{"d_mlp": 320, "activation": "reglu", "norm": "rmsnorm", "qk_norm": false, "attn_scale": 0.177, "bias": "none", "beta1": 0.95, "beta2": 0.99, "warmup_steps": 200, "batch_tokens": [16384, 32768, 49152], "doc_mask": false, "train_tokens": 139600000}
Each number is 500 + 40 x the weight over its row's rms, rounded and kept within 0 to 999. Layers, rows and columns count from 0. Numbers have three digits each. The size before them is the row's rms in percent of the matrix's.

# layer 4 MLP gate, 320x128, rms 0.143, rows 54-87, columns 64-127
097:536485548519525422540431418473442488517507406510517414488516491561482450511499520490529515510531488459442481536520495511438499506494500462550464468537528509559510523550481480473459449476487426
097:462547493516521444539500508539525409474466517448493435555472517529473417518527522532481492456485598458496491513420564506511606502493440490452433538492521507541492549512512478462477502443494464
103:396448488493537517429464523549496505567526509571459553505510463447576526566484453460516548454421398501492466475489491457469447427470500484488544457476470463435477503495461509538470494552497502
105:505533439558467530508453482478430518548550497527508500538505520533546493510472493496444469484515489519462412485495533494521420527502536538503467538465499431504487502447487465534566575553468452
104:446496528508472543514456509536513528449531471413496516517530513453424547458458459520488542603474418533437494530471473448459531523558499506449507513483575558471498414496498452541475525510432531
101:493539520474573539562472532547478517495483521475501550568468425528471508538468464569537407534485483443531548514477500511518519543544444467517480498490524511532475470469523482464474473545486494
104:532531582502495562487517503472493502441540532464527501533479509541523553462486470527469575532532496460437457517498486411493485467396440575535482500455516545586485512553567468516489452462530512
096:431525556570484533559528504547573529519489523513495544469463481496452472457533462534462480508452483574502476453484526484523516508562486585510491474418538443528582519528521518560574492535536528
107:499550487541507552548438511537487574506454387479488382519466521523550514508419484518482544516520531443527469519483485498504537521506465565542506519500483496451509466416457450548483479518483546
102:531465493457496535481484512502475594493506529439520547507422492511505535472472506459514474459514579451476575529491489516473517508511457491504514540577529481552511481417424431530480531517480510
094:585457519459513548510501471522489521554533467569498431600561470488471481562435531575488556503424422496441554463436519560539498546504495547494505491510499535436506490500495443545553504570504527
096:513500507463517519493524454546531556506555484571481573522378579498502476478460528473458499507544514535466498402467530558469498497466564528522504495478486478539506466493512489509506555494514479
105:466545506490452471498497423504548469521509496537525490473457582528558442557523387447486531517525510491502500470448441556446528460457448454439457487524505545566494502402497473485506540571486554
104:491556532515506514450462466469464510567414476541453554506564421498522495476442532518462494490498513483468482478533434506511489454473437482531574522470434511541429494558493496499407520497497457
099:504581498524515477515509460497482501501536571558520456526489540484473441504582444426526508538515480519533573500528510482498472516530423538494525515441468538508443466497501502585441496539511435
100:488444477498550435554549483463453479537470529539473463513535533553492419483505427515449468515527490451464477530477567441496460547452525506529556447490477509502515438566463540492482568428479541
106:434472438528547483539515536501484581525539419400511530456510491472509539495506505510512525598489446512491485450428516456491446514475540508515460546485474485514544484490431558582535487532447511
104:502565501581503403460502488506452517533520444569504455474511550472526479454459401518455416444536577539448461567503532517465523473496478532520496561473485508548561530498434515536484503461492487
101:493513496521548591473493494551547530517500499469511564458551487480444500515477499490546523518456412501600514494503429486503530534486492458460421502564407492541535469473524490557508472435465483
101:456470544539577468582507458483488434531499484505426563554524549545498453445529460505508489526516513504502489540463478446540422481445480550466531548468536524510455518587458477555517470536496506
100:545458456528496485456482494537492581485504515535521465452516477495483518550460450406594534539453493545485533541478465468515563578527518479485457546451511474555584536478463510538505490558578414
107:496557565501551508528503506518487463555516434452497475516521527412556473526501537420492487499488493464492587454490427526503458544492471441558518411483432492547450527536416539477521473514581467
102:512497471500478483499483441526555513513561568481496537452475546453445464524529540542483450537428499571462482476447497461504476524429495579500461477476482454487482465506409504548506451509484490
104:445469513507538520577479498567527483541474513457526565497472417446498476514480491497456447483529466497533412555483533534486515440473498376512545471482486494472490550545459488515491490464474464
097:465486453495566560564459550489513455528519506449522499480498532531402491508542466514428511500457500532506481431549461581501515460438418528454526589490464553485431583506530563455477522481433474
106:453457432521414496592501510528541450505475557531470539469589468446568504525468529488408535516503530457510502496495551499491520516475449536483498529491486521522488432487414545507454458569528541
101:519485480414500446512486425474496460405471547578476510542569546600481577487521437454507527497460525528555536515521447452503509482446514447522500505496510517532511548491465479418501485505461477
097:548490502516546572574443523542455481478446551486526423469487455502451530431495474481446486516503521493536530496431473570466582504433488538540497523487540484538572571426477502503530481533535553
098:475483561488512474495547476539515531530478425518462529535517488563527534529535467508459549523605518500504446457481491483545466429466537395489499438478463463470431521470520498503509519509529509
106:501538473471540430435504425549496488541493546549522478582426500493476549473514495456520510570563482452510469459506526562496529459544401444502449515510544429495496471473535592533565542487466443
093:509512532515488472483464475518542507451421518492517483502503432471504540521464505401535579549497486564491433524513443499494582494518486517456545481491458603511505527505462466428455475472539538
101:467493601543498462500501534490498466510499463491449442499539492473517555529488511490535539480458498547501470510436458501458485475500522549459534500477508579521492485523522482572521548439476456
099:513514484484482540535480496467515510463594501485472495531436496520490457484576513443491510532474514454444545536543482475480468485493430548500450429453479502590499467466407572528536508469436451
099:426494507537527505482553489465563532548491467479478378540463481528485521540512546552443382494506490552499498449495459455534473540525484486521521506472549514505556484517459425519508478538511493
# layer 4 MLP up, 320x128, rms 0.147, rows 54-86, columns 64-127
094:549462524456489471481478459496422475470414504480422477503472480524503513471487505563425503537500467471507526533451467451602522495460552482478534391499573461484477469408492541502516507505486526
099:523427546495541470487536507519597481547514478517512486517524504578526546545565480483529544489536492533529522579578500532517394499520558548545508472559461497507534441528502457501456531528425512
100:528469498502423477557522516539552569558544529500478467505527515539512505481492458535585535538501494458478508492469537518502579476514485482426457507514420472639494545450485490519538521390548533
099:484533386540490527481488489521499535566471483495483498455491518498477483503534502534498498554466524496509422541545504453448492508479502532484494603457524459580510425549481528504538541479551501
102:425504502495513470548531534454441544479505535568526503487515539535476423514496485546481416446486525482459526486493482535471524497546501477509490432518416409387457557501431540440483534536534530
102:486531454529577468508535493517532555519499525500525520469477519593462507485496500543545478512498486460435489535442515491533485511504529478573463493507557512534457491489530505522400543566595514
107:489409480546456537481477462433462519519528512498498485509525479562505503546530485530592448513438465466470547456449473417488537561491481462436421466562504413534488482478495545492469525528516456
103:506508555452536463546571537420422529455574508517531456450512468468504472461502460513422525547503482573531560550508519442518485500509488525468479463479476457559455449517500507526479584565462506
110:465485513464505480533502473476501510466548528519521518509452513437439451542554537461509467516478485569496479542528492492527488535495481523439572512386528581509517564481493476464526624496453470
103:472501515494456536473492496536524519479445447451521460507497550492537433536520522484584524576514491555407513520547541430572544470475574465425460491469517483506488463503554558497436514514471488
092:555514483431507525505464548491495497550505460555418499503528458440516503462467487537536524496445494559466429437459510538558455549506516504469487497457525533505461507461528419523474510590518488
099:500444486464433477503449483559514547514565537464491540462551545553475480520456560429563598480508547466547550486513463505445480497548513580460523551496491521533441563505549484507512493491490529
106:413483551512547533461498534489522516454532536543474464428470442385417552514512472503486470425485480512514437438542522479505422532508490485494498546508470511528502502561547575533484473538424495
099:547557494491564496537556500562569526463498594478479491532410521506525474512461484574432566438501567491454487465455572525503484505474558554527486455505489541532533558467526506479470518481430562
092:470505477530444449508494482540481495543535535515479445533481503512501469521546454483550462479548504543521574561510524523430463501542444553467495502439497564529536504585517447544479436536533480
102:520486521515480535431510533537487512502519492493570452512469487487531538574454518494523484449579511427424443543496443547473510527583497563564500581516526484475435521461526509554488469508461422
105:523506550484553501495512529455519483480515471586510439552522440533485492454511520470513505443575488506485463501526432470464515537524533519496474481532523525479456498546484487430527502506581462
110:509483465504529450477561500546546555512479464514567477467498524521475516441533467555452416530547542461521544490441495508452485489484460475456484572541487509459512484514496540494509569422562539
101:509421527513520428516494483402520565474432511579505511537532555504565549453440506489416516516455464438532554501468487483573489498533503579501514489501526433482584522513503459489566493466409477
100:441463483532435542429472495486539551439472504500534512455478443481425527552490568475495437455427509487513502505492455468490473428557417479612515507521531532544532552445519448484479485473508471
095:542533454560416551461486536559490616415528501494468460497484502510494502433420431482499521526473529510423539513454513459493590514565480491558503544485500531524524568536490537568505504541520511
105:537502471492461507574485547513522572492474490516477525611519432483546491516501506503523501524476523573448446503503459543549480474485554467514443524533433587457475434469535511504458510504479537
104:466526437486510494451554562510520514464457477519439481524546443542481511464441498548481556504555458471495502447517532511532494504520523433559466502465558564492431533484553546424437494456522440
101:458505569560532517456502478502507525533525492521525468476508481470483482541514512565470495477580436507569515574524495589541535503528525407479462512420499507540469546530526447483454515467502530
093:479482616537453499482538500598522522467497557488506465549496540510565582515512469497570523481524520500501508497515497481463497454509444479502399469521489420544530502527485506486557558585536571
107:470566525470513593560519544488483492500452547543558508437503519582466388551517500480509435504523503501512441480458504468512490476527471479447467461494558498495458490478450509506542563557519537
097:485544491484469484430455566513591483499574455511492439517548466447556600566453543547476453487512495484513471450520482460465463548564448503433582522462487507467417466546507526505516488562467577
103:499475506448460480527472480507481494473548498526447516437466540445509500543585508522477543516464531518522523461555482521470535498491460507529601440474508612532504513458470521482526513534549485
098:484455550489455404545569494469493502491469454507540558551415501551501548511484517536484543535458519503545473467513552385540432550577601459514496459430510490499391495450551535565496491580473470
104:530491503449512558492499487553498518476488485504594508525503487568461459437478587506530431450572431448502533427510583483463553498454392510488456469470548468525505477475497528489543483405480526
090:490493488505539526490526524470526483525556452537526517488545518446464481512534486552526460430524533474442576466483546458490470469519569509501504552496500473495504547443546573483524549531491452
104:472540479506518489571512512516533555481551554560491487516493506550466537505482504520500483539431490509503520477558514515501478549523477437495474521471477487394480477440557551518507498507440477
099:506479451510547465454569507549493510481426574486582477451463500451527482487493465569456568511542476487474503511480549467489467494457550516489467545546488473517554469494564423455493503521476607
# layer 4 MLP down (transposed), 320x128, rms 0.138, rows 54-86, columns 64-127
099:503529475431524565450505590484484443517501475492536529514571500468481529458436469515450523548486495529573455498522541489497461480488476559432442515494478524489423534514531506505575469521439530
098:545488508502521537536434527519447447468571500491537510441540499504488510497551470512432498435515456452411491512448482485422538501472423475455468590496432512468460522518527489461526470531588512
098:512468471553552549548531478518517547469503525503520486473486432474464549454449586554448524470527491439562440449470475525567480452541563488560512501509556488515469520580523456470534530488465478
103:480535477473439425446556541431501570521492506578456498537499473512566511532519516479508645549485508471504520453564487497512461447486482441534580512490541530473540494438513488557539558485563513
098:490479485489483548481424510514465518559516530429460489515418501501501522511531475438568512504441471483521500548542533516440472434549437536551454449521564510574486522471477426481536490476564541
103:476465471532542485614553501549461552453574488476425471499481430533484486547557526534492467501524522552547530518546523505506514492476502440461475497557479532542569449401506538510508526449591520
100:577485487487493457461478565590480484507434549527563636535512495474568517447466498491482517472529522488464528472502502519465508467443491603531526510494520471508554531577511490481530507493509519
110:462503478554490467518504552484518471562489479551484521421478429518529529407538399481470511576535506458546496518524525540526502475525567502547502456489502491586518528544450557517571503507454550
104:527551548459515511542495497447495481457493487523503568517442592594497536446522467492485523537487461556492566478495435527528611470517458499526464494544503453557444554553574465491514506557506557
098:534431531518512444458450561519525534487543446495485500446509469509533477508550498501425443496472466491537472414409459532517480577476457494546473458438534508502482545506554504427499481491528480
098:582498541461513483495532499491548519536554513513456443580484430475591629470469504556464483521491464518482534483452451523526546481507498508556489492539549612506543446481453457504544496455541489
099:501502523468436475551505404532499518513497470491475513489545503473460488479527551576519498489485494517522487429403530538570441537452568493476541492502503554533548462478457488549472450583584456
105:506453475554519429559517440546476519517546474547503498499483487512473536608452524550466467590480490484521474493474450554508517533532532468496507540503488540492443513542464489529428477431450544
098:490499518555463557453436493477447538527472515504484502573495483475459521503530567532522480467419532447527556509536454525555494460533443512445509541584503508525530501496495548462508588522500431
098:477445528462480502460575485459547554534431507484498483519518461459522529496498487501448541467463508478553486515531535536543526519479437468565496423510548483526533480476439503517611557482590512
098:498568467493546492476457493467566488506522557597539502458529575511465465463463480520447501556508475498448511477434400501564532499465512509516493469529481521513574488558500469521559558555519511
105:457514494477518515513545506485452513554562497515511558538575498529455438575521497525466502541429446424438547439575443482500551496505577506541427478480532407512495503485495470582447491497487573
109:490555464509498478505517477443533535535534580485548495504461587533457463504503467489533455461520477542444540443579507455489502403447481554511518525535477539473473544540427474440553520533466445
107:522432466523486478526434496546453450480482466530452530483456517516465494599573515530513544466496573487488479510458485566529432494541507512532459451574544542445520473447535524520568572513469538
100:511449496493492491489530522480466476508563575505541580460532493567534543543485528535502541483514512497488435421459510561570475455480497562508458430484510441454516454511541398520540555496515415
104:511491542550529559535572433451520445472542505546474503457515519525573547450431464454505542579535442478534470475506446509514535495516513445492518510478429431490434533521552530444533438465460508
099:486564502503537485452480532485476483513469488481501531544546476528537491397495519409492520492504466546493509541534467519492488492544441487526536471499505553537452540444464578492425529483533474
103:472497459488456492505474481532451491475528508497524609474519505469477498570477502520559450483530560422525515536478475485534437511575511505443514500479492532470528514521455487551400498409520471
104:465488571446518569512502515477540554478581511469496465535506523527562543492441445477601542488474506529506494470476534455480518540499465575543522505484479498523541484471507559529520495498497440
101:449555512507523476512484437548475547568502451542536517475526493478528484446470466473445504505525531454489526555530481481542577501459535449453566555545553489521464469572548496447491515465484492
103:582524467409457469521514468427537481513534510509441530551509530545539577467462474440462513504472498538500515501454485516517478483482562469514432463483522492530473514483493442558499421549536492
101:503500482579512551425503468488484507560494501487473547525520507552465508504455454437457558489529479486562488502381552548551513459515509483398526522532531524545439438470436561501495524483536503
100:562453532487501417556482496510521458467508524462496465499462468476594465452543550495491478481528518488505532538445465406494545476474430524481489512457429527426566430497512522450554502518537552
103:458561473517528468546523456505451531535472516521547439463539551440544416445450458526528527543444471471515469485452469499500465539523508541525489536508493488490510481475503477455578532450449454
104:501465531470482574494509483519508491527491545481572554509514494484484497506498448426462507469505493542493449584542525541512588495522466551573513520533535510547511485503477461483456475531512518
090:502499491511497438577502519502487463507486519525507513498552488405486488495488513504491506512445511501461449559522484588539524514468452501471465467480580495473500578554516456490480508519459516
092:517500481536530451453526463506489479532511514507476511470496481458459436483499563526553500537542452466518477562384493482525579491597513540472490502426557490487497513515487543493604558477571487
093:499518506431531473514526463492510445510426490510517488477512490451455463484481458478446469504491532456520521511457545480519493471502588470468472458489525467527495522434456520477549605573508532